Weights of a small transformer language model.
Architecture: rotary positions, no biases in attention or MLP, untied embeddings.
Each number is 128 + 24 x the weight over the matrix's rms, rounded and kept within 0 to 255. Layers, rows and columns count from 0. Numbers have three digits each.

# up: layer 5 MLP up, 1728x640, rms 0.175, rows 470-500, columns 128-191
# down: layer 5 MLP down (transposed), 1728x640, rms 0.171, rows 470-500, columns 128-191
# gate: layer 5 MLP gate, 1728x640, rms 0.166, rows 471-501, columns 128-191
up470:149113076166130103115130140126105110109102157118106146105127118108140139141133080117108107146164104143091127172135134160110085108120155118156104114129109120132097111122179107105140151119164154
down470:151167091155159120113119137158122131133186123129100158127161131138137138141123107106128083149094124198152130136140137150114119178129114122120168086118125135119114117126135145150113136140090158
gate471:140101150108150132125126119089121099171126126140151105155123132167136094102090132137123124117133142172126139123126160110101116182137124150136147108129109126130129115157062132137122159094154086
up471:165122141138103108136130107103109072147124115125113111158176116118123144146099109119117144152154117118142105071123135165129113191127127151137150138107127155144154139149084120132111122127112036
down471:113156133091144134131125125138139124162101134155107103112137127138128151154139124148121134174168114133172131163106094131130125115121118146113131118153151121100152118135088123146100144149154106
gate472:120139095175149129152149163116143148129126129168093180095109159101139079120135152104154143117143135135167104143111084164167100141116130119118119137132094137136112157138105121129086097153116136
up472:146138142109177119166087176113119075131145073160116114098130148132128121105134159144143136130130102133107110145130134141104117119150136147135102078132121141090152140152132119133170129135143151
down472:117136175111108163123155139133143138094087183109133117137124136118123148135112119096164109114121109119114137124128123136137097121103103124106148125143153175155164125121178129101112158127142150
gate473:090142149128120156098167120107125170104153163141099156121101141104146120103087106096151096125060143180129134112077140089172133098151120174121121129154131122151113159119129143080100123097121102
up473:100094121134156097119129133114138166120142171148172148117127138142095113156131068136109144123118138184120111158144129131134133137136134136168143124122135126128113087106123100121096078127144125
down473:174138124163127165139128115109131145142146125155143153116165092126083155155099131153110111153116126066106130196173105130119136115122127089108169110134150124103166138113121146135117158131128133
gate474:137105103179144115185109174100131132149118116127137135081156162125160141116153104120129085156135107092097140116100112113121105144116154129127182091093109119114081132130164153119151175131132179
up474:142122108146124155096161144074139126152159144101146142122159113086138151127139098136142121113171135121147111109165120121111114102139130114097137140157120147105150137113071102185076120171125129
down474:131138138123105113125105106120129109126111099108112153135166138106110117106117153143136110176151108122143111069169100136129125076116106161084155114152098187127136213126109124126106119116096136
gate475:109079095127106135162130132134133176117103141155122119115162134135137111090123126110134152110097146147136103143125106111162138113127110121125111117118112141141138141159118172114115102132122103
up475:129130157116117157127110145128123134118124132132160124177128141132159138087147116137155102107149091123175126097169130141123106169125123133136118138103178151138168152138136130170118075152085128
down475:116186159121103158126087089143156135124123143130131150136114148150131114105148113123117169151125157130131168126109141109115154159138130107099114152128099180139122151153120128065158120201158111
gate476:133083128141094154129157173133131119146172076124112109183136138155115137145112133149106130138140151124135183125102100145110173108135093138129156125125151086138093075131169134150125159165183114
up476:108083151147113170112134130118166143137150133128121136096138166125120144094142164124129163092101122126079158149122119095127138136179093102181148110112105203113131108117135156138102130139159148
down476:167135132120192072153105182128098113094136092150138159134156115152082094148158102135109155143127092134149127099109136137142112099106083147106138125113140143103130104088140129132107110190147126
gate477:119156082129131156186136118136149129146131133147125130096090155130132119114164138136113104147142148093106131114118161172146161126151125134104133171097124093150181130126134128091135134125109122
up477:130121120118156139117123138145114114136145113115133131135160147173103139142076144177143144131125146099135136095094160159076119167141159122148123108121084147132124156120145117148115127115140134
down477:135092126124103117134116114189143169125142135151126105141133126133108135127103128184130113127128130123115159119133110130109116119102120122096117160123119116106113173146120146140147139125129116
gate478:107132074133144150142169140116141129113107170143118112142129118136152128109145122146148144116114096146120181094123139107152142100148089128154153108123129132135164099133165206120133161139136143
up478:113117114105144113157107131099090135109141154108156139153135132127105095081085100131137141098121154131113124120110158123135158139181124135068105149110122135096149142165097148131177137081139096
down478:141136102140106105133121112093155130100118148141134144128130145089154175116162151097119143150107156145125136116156167136104143122123140119115156149144139138138108166102140163122132118166095098
gate479:108106125135103112129145144128150116150140113089139139104153162123127135137144166132146132134131133127130161136150132144132178120151151118111109177183156120148113132124135095147157165080150147
up479:203146141104114109171109166136118099074121141111137050132138066108104141126114104134126104124106171103117155118133106118120087150102084159079126110135155122113126158106148112114106127088139143
down479:122123140151130102131126127122132059097169057138150131170166133107140089109145145105079102102116170182144109161093121085166154134096120157152107137122103180126123165099121086141133189168114115
gate480:116134146134120100158163140136120167131119128101139119163111130086147132093111127128111151196147133137103111117165113119122121145126116163122127116189118118133115129113115145160111134114105131
up480:106147145117091092136140116142133117150149154098119182132158135108148151160159138127137130123120116184127105135125111125143143129129102159131118161115102097076147137115153105113126081147124079
down480:134121133135140135139109069108145095126103108131102122143178119158177138074130164149155171112107122158123089131076103134109101102148124121105118104084129144114076133188161135149125156111132144
gate481:139167106135096161151143119136150146157135138112155138102105150124072089149098100133139075118107150122120105101116138121166145115145120110143106097079125079129103128110115159116180118107116097
up481:133134080097137182128139120146111142161163093141121123122098073165152114124120079122130124124151136137150101121143151085151135169102156120085137102089119118132137128158156141139114148145100131
down481:121124133094154110099156108094124127103102094119131123149162131147140087138150136095136134107159136138081149144200134081107181146091125079180135116122183038123131124130147124138112129163148102
gate482:129135132118145112148122124141117123132120130121153111138157106143136133107122157126101132133172112110080134117132092146098171132132128149137140062122108127142121158130149140153122145139144128
up482:164084176116140163110150150138142179120131145136135129090148117119113083088128178134141154174135155124077102109126157109129154167122129089128160116158104115133125100186124171160131145173127113
down482:136123129123133120086124113107092136109169104117167163132078133125121136158102094140118134166162118094120152151141146153116126116143126110123171144130131119133153142100116118141139125122103160
gate483:143127101133134127119127162089105124128110188099156145145118126107120145099083106123103119129085080098111122148134132130100092131148143136128124124146111142135101121091125115088172104128130121
up483:107149143155112081125133106141116122126106144097150122109093126093105138074146117107143127082063135173098092149153116116162106088108136135106119127142133117151128089126136117117133117114160170
down483:114146103123132108159114147114117112126165096099140133135129101117139113114123116161124141147138124133136165125126147110147147140107137082130131104116160151125135125157128129140094118108131142
gate484:144128097150130126146129136135133127139140105102073154122104142122105113138102107161109135132153131081101120134136100123129100174103114108144137086126117119130137107121136154106129118155136153
up484:154097139121106101134135152162117115131093141126147153136127137148160170121156150066095142126152169142138156116113134128102129085143157100124164112124103117128129121108101083131066132138145160
down484:149125131127134148168145127181160115121097143102120107138128096135084127133147118114141153164134131126144141128151171139128138121145134109168113108135093116166137159125088126130129112150107155
gate485:067093142156109107141106166099119142158116102166125088126115152107101135117149122144138162111105109142100119115085153113121128091119112186113077120143159119150181154124121146076151126131108140
up485:131110139126103117130147116136103127106151103091116133120135095090157154050094136131147140147119104148137156150118103153156121129101159107132137115135087098121113132112082107110110142154159183
down485:116151168142086152104112126123135116142117142117062109124096147085127177117145132106136125165130130100140125125102130098126105121122141073106139114123139096134124094103135110112148135126120133
gate486:119091148118148138155109149121152147160144122135131097108192144146083164092123096140111141163124102141149124141068125157140091077129119130140105122142125106136110106121128133178139147174100122
up486:119117113162135154104154137126136105137119142148117126108138135150131134127177124145122176119160148151154107099121148125127115126126149115133138117111129131153107150120123101128129123098137178
down486:112118109167141152136131129137105126127121135117167146130087119128133112109102106118122128141139099124119110110158138117098108132124124132125120080103112125154123136103117170098142127141139115
gate487:098134111126126134120095129163137116113150136120115114099111141122090102117097102164171103137091131128137110148124162117134152148088142123093141111068131094115094129135166101107126119147103148
up487:126100145113137124129093104173119140141168125124102137134136111156140105117125132135092083113118127146108135168149119100144147162093166140157096108096107124113139109101107130109141094139131105
down487:153174130100145117140091134112134120151154125065145139122098146148154096118101160163109121113093090159083122140106175103124138130148157112128113137140069131111123134138153088093150109134107160
gate488:145144134084134080112094122098120131146136109098139174121130141122109114116145140096175119128119141074103111119139135097178143106127161110140142107113166127126132146110108136134123107107131137
up488:166121126145098163163130101089129164108126140125068134080141103139102110142141118138130122127140138153139130140095122156111159128153135098104123135100150135114109132120120153096174111106136144
down488:139137063124171094162127091168125110154130153097082149109157139115152110149122068128138194146153116181095135118121143127138154159123118108107109101154089136113117132146096132110131116114091135
gate489:147127164119103106138105147128134113160171160127103088154189127106139104125124124124111112103129129118120129176126126096119183125097151108125115140142129100137146137142135136151127105126144074
up489:117058137146141132132140156076092138145124134138140115143140104146138112144126125165156141101156143121120131109117114159112123111089133138124126107130149146206104121125097126160134121141108170
down489:160129103131156093137148139125123116133173132132145115168139128114088128111122120172095153122125130122149146114133117165133128109131109142084126153087138126101125136114108151126090112077128178
gate490:117115101167159086118155104173149109139136153153145097181150138102127141098112153072098164134151189122115132114152142139143127098142149149146081134094074133114139132163098116157114130127100095
up490:137102115133093158157129108111143138138079083158135112152167102153132135117117146117138117118148128131151145130147135147167128118114097109169141130173142138134130149151131166069177115157135127
down490:152121132136133123105127173175141107122148120140114085093179115159105159139077128167153114119120166094111126133145110148100151116105139085100138123136105118166159123128072156119104090145165097
gate491:150134141089133105162109165151118141134128130124126144131136137136171114137184147147096116175170145113148083123072125115133111096098075121131123183118151151177144117117101098139160106134068129
up491:175150139135143075105133156149096110092124135094119111142100129112141167144114127084193118143115137106155087091142077128106083092191098110114114141163137143110124085127118140168169148116103084
down491:139139122125158101121154197103135092133109141115089157099144140168100127145100108152096133121117138155128103096122153136137124176109096145126073134142116123121143131161131139143134102124146140
gate492:180164129116117101117037114124094139146078133123090128107128107149080123128133117119152155119122088094095139120150142115146116115092171145146124107153159092126128158141171121158172138133137104
up492:133084147075145114107102148141133157111168125111088089136131154177112114142119130082129122096113155155157124143167107131126153145128116150141108081115121119087163113068148107141136136161147101
down492:152169111113099081141154129159120157115137117114123142131168129147111119096124098094127085136158114127154121131146098126092151133137105152135061119127113110130104128060161073125120119132110116
gate493:105085114125128132192174186147125061159164099078129120120162074105115158088148141136142142129172137131148170177155089161112206143121099177130115135185171163121143124107128146125097159103077141
up493:102128094135114148154099139119141149106115136145126116123130132159123084144137124153090125155077093128126151128158188091144135190139152144102106146131119158174171144144146149053153134126150139
down493:115123111086119145185152132135078091092116165178110112168173133112120152111149100107107101116125130108136153109111113092150155132141094142095112153150100125078184137104149150135111092111127133
gate494:140120143128139121125129133125137123118134117128113157117147107152131126137162118102148124120131131119147157117159124134123186109163136138135117102139159091131114078146126165153122112117146127
up494:135104087097114121122137115110120093174118127131101092150150114112152100107121147136113160189115096173115146169131149131114136169118102138131110126099114135152172115154136124104095113133131129
down494:137141110096163127108107123132161125127107164141131143133089134118127112130122133170152105186139142135099142145140184145138113143135151092092114132167118127131111106144153125099129159139116131
gate495:115154089125099136131138122149165119131158116098114133136131132129129105115149132161097094144170123096153085160121112153115159140100132104167118201080104145103096105139131102101134110098107157
up495:121136153101111121088126128127156124100144149102141110158122150145102149157100104102156115095145132131132177159136110110126105107110117165139131149103139144095143124127165160081126139169122126
down495:123134133123119106109151129157166100092071172201080119123144115115157104126155143101181137081108134168137127156118132119109122103064139142103153152114119102116158130156173111122148156132111133
gate496:169155166128141153123105123139154153173167121110134117110127124101138120142119114104119114121107127150145133129120128100113117126148126140105170106129158144134127104150118088126108129096159122
up496:134139134101158159132144121100130144116122158147099143110155125127080183115157173166109126140134100081129144110105114139110150110122113102159102140147137135123149148099118178101148144150088125
down496:141146173105147185156147157094107137112121097088142152139118126114123118107118145119091132146162187124156147111069155099100137156126153121143148134093119116144134100130122105149149115153120110
gate497:141131134143155124117182142129115068160131140118095135132157090150095133082119154132143067103140121130099129160171126140089129129119107119104124122072107138126140126134169124160123129127126103
up497:124135175132119132142112142134165122122148085119131176155171154160127126138109159157137078098137100100104117145100167097129140125106131149129179137144151139080141144112126122136141116146144119
down497:172143191174123089139094137093153140173078112096092137171144091145114134104108098160115130155144115124154121137112150124136145127147152120138128112106164136102131170138154146127132145080128115
gate498:057116189135065119154078180123099122136097153166134136121137153127095141079139138160113143126108134093120165157152099118126157125069139096129131124129178104140161162107130172106147071164141139
up498:104144078092116105148152121130186120095103143095163127098139091104070138184148136103139141071123145149102164097139139141153115118127121112156114107130112101112107090129143107146109082137148117
down498:143086090109127120106106157093119100099135091127091092159148110166119107143145126087090131154119130141099118076141186128134135134121159055168085129115115178126111147129098157111124119101110146
gate499:189102112129175139122136122137097110110127099083116091146103132135067109147124137113136135141119125168112108123112118115120120091134129070131103101118087113123145088108130108133136146157148123
up499:103109101150114154120149137177129119086168139128135126123094131108122179108125157138139121157131117108146151132152142125109113123111179162103134171107112155150109139116078080123136144070135171
down499:140115144110154112143140164099180122146135136103124124161141118153175158124127130153136083098169144114160147114139115123116099138127153144130125166128122135103148129111162164124109133102142128
gate500:118130131110140120098107161137134171110141133116113138152156153153122109124144098112114168131101103163065126107126112141168132142156121154122117109128104120158132115160132160103104041137137138
up500:142152188120104130101157115163161144127139111094102142085160144143144128134150151110108127145153072150141117111095114095137141138094172147112146113130138123137125112135117171125116123077160123
down500:133139124113139159155115152169107123128105125093133104133147150101128138136139149125122126118102087120137123100095095128104126169154125138094140106143119112141128136136111114127106154153167123
gate501:106159184111146104103149156115142097137147158174061133100127135123109105132131108122136104120051149135154128205147141161100125133141142128102142103128126110101105108121145086118143151111066077